Each number is 50 + 15 x the weight over its row's rms, rounded and kept within 0 to 99. Layers, rows and columns count from 0. The size before them is the row's rms in percent of the matrix's.

# layer 6 MLP down (transposed), 384x64, rms 0.0965, rows 216-241, columns 0-63
125:45 52 39 52 67 36 30 52 40 59 21 51 61 53 73 47 54 45 68 51 43 68 40 44 25 33 51 46 41 73 37 35 36 49 52 36 43 59 43 66 41 70 11 59 18 56 52 37 20 45 76 38 74 47 22 54 42 59 37 28 30 53 53 31
086:29 47 46 54 63 13 30 30 53 64 43 46 28 50 55 40 61 60 44 64 38 66 46 38 66 58 45 99 43 25 25 50 46 43 40 46 54 28 38 38 69 80 42 63 64 73 61 33 46 58 39 42 38 64 29 39 33 49 54 43 48 63 62 53
112:63 61 57 74 34 65 60 40 65 59 79 38 60 47 29 43 48 41 52 74 45 46 47 37 35 40 62 60 25 43 44 43 43 31 59 48 59 63 42 56 52 45 74 44 56 78 55 52 78 46 39 47 45 67 72 46 86 62 25 48 73 14 47 25
110:61 36 69 40 41 59 54 45 58 30 75 40 39 39 51 11 59 32 59 30 41 53 49 40 63 51 46 44 25 36 52 62 42 35 49 71 42 19 61 45 34 30 44 49 67 81 62 43 52 78 74 46 65 29 38 63 58 55 40 31 65 76 44 33
096:58 77 45 41 24 40 50 56 43 32 57 67 25 54 57 47 62 59 54 65 43 76 70 66 89 73 71 35 67 64 42 38 67 48 54 75 28 53 57 52 27 57 40 58 44 54 73 55 42 30 47 65 58 35 49 50 37 27 53 62 29 44 81 40
080:05 34 61 52 44 65 61 59 48 78 64 43 61 63 73 42 47 37 61 62 40 64 52 31 64 78 57 26 55 43 64 52 36 59 63 77 58 47 83 46 46 57 16 53 49 51 47 48 47 58 24 50 69 51 63 56 61 31 34 76 51 68 50 49
081:29 71 50 24 57 62 63 30 36 58 51 77 31 52 50 27 61 46 34 30 46 29 55 49 68 62 43 45 69 21 59 32 55 65 28 48 25 36 47 39 69 66 38 35 45 44 54 53 31 23 56 57 29 53 69 66 61 52 53 62 36 42 65 18
083:26 43 55 60 59 36 76 51 25 69 47 34 89 33 56 37 53 54 28 46 37 43 54 56 44 55 63 22 56 54 41 49 37 37 45 77 42 51 35 42 58 56 61 60 50 36 30 28 63 60 48 43 15 34 46 48 51 26 46 89 29 56 46 62
101:59 70 38 43 38 41 43 46 46 77 63 67 56 33 38 34 36 34 45 37 36 51 70 48 63 46 25 62 79 36 64 23 52 33 58 62 68 54 49 21 36 30 63 39 55 42 50 33 47 62 42 42 46 64 58 09 56 42 69 37 69 45 43 83
093:32 64 43 53 56 11 41 35 62 50 69 62 53 52 55 55 49 33 33 21 46 38 63 24 64 20 45 78 33 62 49 34 64 67 64 48 76 61 59 75 49 52 37 52 19 40 77 63 42 48 63 56 68 42 37 72 35 40 57 50 43 62 55 58
093:40 26 41 33 48 71 46 41 48 74 55 37 44 66 51 57 73 23 21 70 52 42 42 43 34 59 58 52 54 45 53 34 58 56 63 44 65 72 38 40 55 70 68 68 64 27 20 06 51 56 48 31 61 56 58 38 57 45 56 56 76 58 77 51
090:26 51 43 51 63 32 65 38 43 74 66 55 74 40 55 75 75 44 57 60 49 59 36 23 47 37 71 44 24 56 48 44 38 84 87 68 57 72 57 57 48 35 24 40 50 38 32 51 62 61 46 40 56 57 35 68 52 52 24 42 40 67 51 35
088:53 42 35 42 30 48 55 40 34 87 54 15 27 52 49 38 67 51 57 55 44 67 57 21 57 54 63 55 30 54 43 36 61 32 37 77 38 67 87 46 54 49 50 74 40 55 35 51 59 61 61 65 47 46 25 27 32 34 64 39 46 60 36 32
100:28 48 35 40 33 30 68 47 42 37 79 47 53 40 55 30 76 39 73 42 67 67 59 35 65 53 59 44 74 47 66 65 40 35 51 58 43 28 79 33 58 46 64 52 52 55 84 62 21 12 48 63 59 52 37 64 46 54 51 66 40 59 41 58
118:61 29 19 64 50 41 47 77 52 62 35 29 38 64 30 45 56 45 36 49 47 45 66 45 17 28 43 59 31 53 56 49 62 51 11 70 44 57 49 68 39 44 32 49 07 34 60 67 62 50 40 65 30 65 39 41 31 48 42 62 56 60 60 39
092:46 48 50 27 46 55 39 61 66 59 62 51 62 35 71 34 50 33 72 43 35 48 71 54 42 33 43 74 40 44 81 49 43 32 63 67 50 34 44 54 52 40 27 78 46 67 44 45 19 66 54 45 78 70 28 69 43 66 37 40 20 64 30 62
105:30 58 46 53 24 47 41 38 61 35 37 45 29 38 59 59 29 67 53 29 57 59 48 41 36 38 47 70 34 50 40 77 46 24 53 36 51 55 22 50 30 74 60 84 29 41 46 83 52 56 33 54 24 44 59 50 43 28 29 72 45 64 39 53
104:55 58 62 55 52 57 75 52 40 60 47 67 61 38 45 33 37 52 48 23 18 59 43 45 18 48 71 36 57 62 75 66 60 65 62 26 43 42 04 44 44 55 65 47 42 35 56 29 44 58 34 38 49 41 29 39 25 51 58 67 47 66 58 78
117:66 59 37 60 33 71 39 36 56 38 58 31 50 38 67 17 45 87 37 44 39 31 48 23 56 51 53 69 75 58 57 55 44 47 43 60 52 69 84 66 34 63 50 48 77 62 39 36 30 67 43 82 48 50 59 61 51 38 72 54 59 56 50 65
094:32 41 49 27 66 57 64 56 34 87 43 52 41 75 52 42 74 46 51 32 62 41 63 72 77 47 56 17 67 46 25 44 23 64 47 68 53 58 60 57 50 52 56 36 44 46 52 68 53 44 51 51 56 16 61 67 59 38 54 81 26 56 36 64
100:65 14 62 36 33 54 75 59 54 74 43 84 44 45 39 42 63 38 42 63 85 54 37 37 64 51 33 29 40 70 60 57 43 28 76 55 40 46 79 65 49 24 42 35 40 37 42 44 52 27 47 49 64 46 46 49 56 50 51 70 27 42 39 41
091:71 43 58 54 34 60 74 38 66 51 57 97 31 39 55 21 78 56 33 42 66 47 51 85 76 51 45 41 64 20 63 54 33 60 52 51 41 44 67 56 45 43 31 23 45 48 49 48 55 37 47 48 42 54 34 68 65 46 63 51 37 31 44 32
094:66 57 42 75 48 64 69 47 23 45 51 53 56 64 28 58 59 50 36 58 56 30 27 48 64 50 48 33 56 39 66 60 53 48 85 28 58 29 52 49 24 61 49 27 73 70 49 28 36 49 74 25 72 60 55 59 75 62 39 30 37 51 70 39
122:33 47 33 64 62 62 41 40 46 65 35 20 25 92 54 59 49 48 57 52 80 41 30 50 69 60 52 37 71 46 57 30 48 43 43 48 58 50 75 56 59 45 69 55 82 46 38 43 52 71 70 58 60 68 56 67 40 42 70 30 42 52 63 80
100:43 44 57 50 26 47 26 73 59 28 15 63 46 51 55 45 22 61 27 47 44 25 49 44 46 77 49 63 40 34 39 41 81 72 31 20 40 67 37 58 33 48 38 41 52 47 63 45 43 59 35 46 48 67 39 52 29 69 46 70 58 62 33 68
094:56 46 67 48 42 51 83 57 42 61 64 75 67 53 37 34 51 45 63 50 65 68 42 45 81 62 66 61 48 29 45 31 57 61 27 64 44 68 83 52 58 53 60 45 15 76 36 25 46 22 54 54 35 43 43 70 24 43 40 57 55 43 38 41
# layer 6 MLP up, 384x64, rms 0.255, rows 217-241, columns 0-63
099:58 31 40 46 27 59 64 38 53 38 40 84 69 33 34 67 58 80 51 52 77 47 54 35 61 69 37 39 46 45 56 49 68 73 29 30 43 68 32 50 42 25 40 48 60 28 23 53 38 56 65 48 55 43 79 64 32 64 40 74 41 63 53 47
100:61 25 53 37 68 51 59 67 53 67 43 49 60 78 74 45 62 95 61 57 46 51 29 41 56 36 59 50 64 46 35 53 29 35 58 66 47 48 56 41 28 29 21 45 71 28 60 37 53 46 37 50 27 34 42 38 51 30 45 63 62 80 30 50
104:34 46 62 47 41 42 41 67 44 62 55 58 45 58 60 44 46 29 21 63 82 34 65 89 71 28 47 61 56 69 35 46 34 72 68 46 77 31 74 35 47 43 20 62 61 37 56 72 49 48 58 50 19 56 49 40 50 67 49 42 34 48 56 49
100:39 51 46 54 55 54 53 66 55 18 74 43 51 39 64 62 41 52 77 67 35 38 47 70 58 69 88 46 44 62 69 51 42 53 77 43 40 25 41 40 62 33 36 60 56 45 70 64 69 46 78 28 12 53 42 32 44 62 35 49 43 59 40 63
097:67 53 47 39 58 30 58 46 51 34 36 70 53 34 39 57 50 65 55 40 52 29 42 71 33 52 58 65 33 21 60 49 52 44 53 32 77 39 33 42 45 35 57 29 77 40 47 46 64 80 53 26 11 24 48 57 16 61 46 41 32 65 50 41
097:55 43 65 87 29 28 55 69 54 57 54 53 60 55 42 66 46 54 57 74 50 85 59 61 63 32 59 52 36 62 37 63 53 50 43 26 31 66 75 59 63 54 37 77 54 52 60 77 62 26 37 66 53 85 65 45 49 31 48 76 52 50 50 48
090:59 39 35 25 52 56 44 59 76 34 71 65 25 53 41 49 51 55 81 46 64 44 61 37 54 62 41 56 27 35 60 32 72 74 40 56 74 35 73 35 56 46 37 29 40 52 53 52 49 66 34 60 62 47 71 48 25 89 28 34 64 41 59 51
104:41 36 65 06 55 53 50 74 19 67 66 50 46 54 48 43 59 21 29 57 68 50 55 54 50 38 40 76 65 60 31 50 57 57 41 51 46 45 43 56 41 72 42 67 67 50 79 38 73 56 57 75 71 30 50 65 57 38 47 70 70 33 52 35
097:51 00 43 49 80 56 32 60 45 49 39 62 72 56 63 56 65 67 24 59 55 53 61 64 27 77 64 59 58 37 42 61 32 66 41 41 43 52 59 33 20 40 55 57 58 58 39 42 51 69 32 61 46 88 58 41 49 35 36 61 55 47 51 32
102:27 73 47 68 39 29 52 37 70 57 55 62 29 25 52 49 66 36 36 30 39 53 56 27 55 76 26 61 34 53 58 58 34 68 32 49 61 33 55 54 53 29 34 32 55 72 72 57 39 57 32 42 22 63 53 53 50 36 64 55 77 65 63 73
092:67 56 36 44 53 52 53 42 45 28 65 55 37 56 52 39 27 63 34 61 62 42 46 67 32 53 55 65 69 30 53 58 72 70 26 45 13 52 31 23 65 30 66 62 53 59 60 41 52 51 52 42 18 38 72 33 43 44 44 43 48 51 90 76
107:40 34 38 57 83 41 80 37 66 31 61 46 72 54 61 54 45 83 82 48 32 59 32 59 68 83 46 59 51 66 63 39 55 44 48 33 55 37 50 43 41 55 36 26 42 20 53 31 56 37 47 57 55 67 61 57 63 38 40 59 31 74 38 37
112:38 26 53 53 58 55 67 50 51 65 40 28 65 60 78 77 39 45 33 46 85 35 53 54 58 39 44 50 47 62 46 34 32 39 47 50 35 31 40 23 61 72 40 39 64 50 35 29 80 25 21 69 40 55 39 34 43 45 42 56 44 81 50 37
113:59 63 47 44 39 44 64 49 57 82 44 68 58 51 74 41 45 29 72 58 54 69 42 87 21 53 68 39 34 57 67 45 55 32 55 50 43 79 68 22 74 43 55 22 39 58 57 46 36 56 55 45 40 75 55 40 56 44 59 69 67 36 63 28
095:17 58 49 62 53 62 66 63 33 54 33 29 65 41 44 76 44 47 80 57 70 41 56 34 44 50 65 54 61 72 20 43 53 49 39 68 75 43 68 35 62 60 55 52 51 55 66 20 66 39 25 77 19 49 60 52 56 31 50 39 52 30 57 46
103:33 37 25 59 56 33 65 37 40 80 58 64 43 46 40 32 44 51 21 59 43 68 64 53 40 70 52 65 44 45 88 58 50 34 35 74 68 59 57 60 63 51 86 67 57 41 64 50 27 51 43 24 50 36 62 42 59 59 46 66 47 31 72 68
091:79 42 49 39 27 45 46 58 23 33 45 60 50 28 43 86 55 50 58 73 54 40 43 15 51 42 40 47 44 64 65 42 49 75 58 38 57 77 63 43 59 53 49 55 37 50 40 62 37 30 76 54 72 46 67 45 51 50 47 28 64 65 37 10
098:43 48 25 39 61 52 49 10 38 69 59 47 40 49 37 52 49 38 70 26 78 67 60 45 44 32 53 46 29 36 61 23 68 47 34 47 42 42 35 42 55 14 44 67 67 46 60 63 59 36 47 36 83 28 68 35 49 52 40 44 36 52 35 29
104:56 70 64 46 43 44 59 79 69 34 53 46 59 61 46 37 59 54 44 69 45 44 37 72 39 70 64 62 20 67 37 47 65 58 30 39 54 66 43 75 74 80 42 60 45 49 48 30 79 55 63 38 27 41 36 61 45 64 55 26 69 81 58 60
116:37 74 73 72 37 48 77 39 23 35 68 43 56 72 70 37 53 54 58 40 18 61 53 55 52 39 48 34 48 36 56 35 46 74 42 51 53 59 51 45 85 57 38 69 48 65 54 68 48 54 54 41 41 44 41 63 34 58 47 41 27 94 72 41
094:41 56 63 32 54 48 39 14 37 60 52 42 74 52 46 32 27 27 61 73 39 34 88 26 55 53 44 54 17 56 57 48 71 53 37 60 48 82 38 61 44 52 48 60 55 66 45 53 43 54 59 33 75 25 66 60 39 67 42 63 56 65 46 37
094:32 61 27 52 44 59 33 61 37 74 55 61 52 40 70 60 32 59 58 59 53 39 33 70 53 50 42 65 37 59 24 47 53 60 69 58 53 56 26 42 73 49 34 60 28 42 63 92 25 46 54 65 23 29 33 39 24 48 38 23 64 51 48 40
109:53 47 39 42 54 50 61 90 38 39 61 84 44 40 18 35 24 50 33 47 46 49 67 44 53 46 52 81 62 45 87 43 73 50 32 32 62 43 34 61 52 74 32 57 56 28 46 43 65 40 43 29 35 58 29 52 47 60 51 48 64 71 55 51
104:52 58 52 54 36 51 44 35 33 48 43 60 58 55 71 25 53 30 47 56 37 47 53 48 51 50 59 51 22 56 36 41 13 56 44 42 47 25 76 38 40 46 41 58 60 49 53 44 85 22 34 63 24 56 71 50 27 14 31 63 24 65 65 46
099:21 47 25 68 52 60 33 17 33 45 48 50 40 34 48 39 69 71 43 29 60 67 27 62 59 62 56 34 42 56 68 36 36 55 68 34 53 27 43 37 35 49 29 59 58 36 56 60 52 68 30 36 56 13 34 44 58 35 71 40 36 69 59 44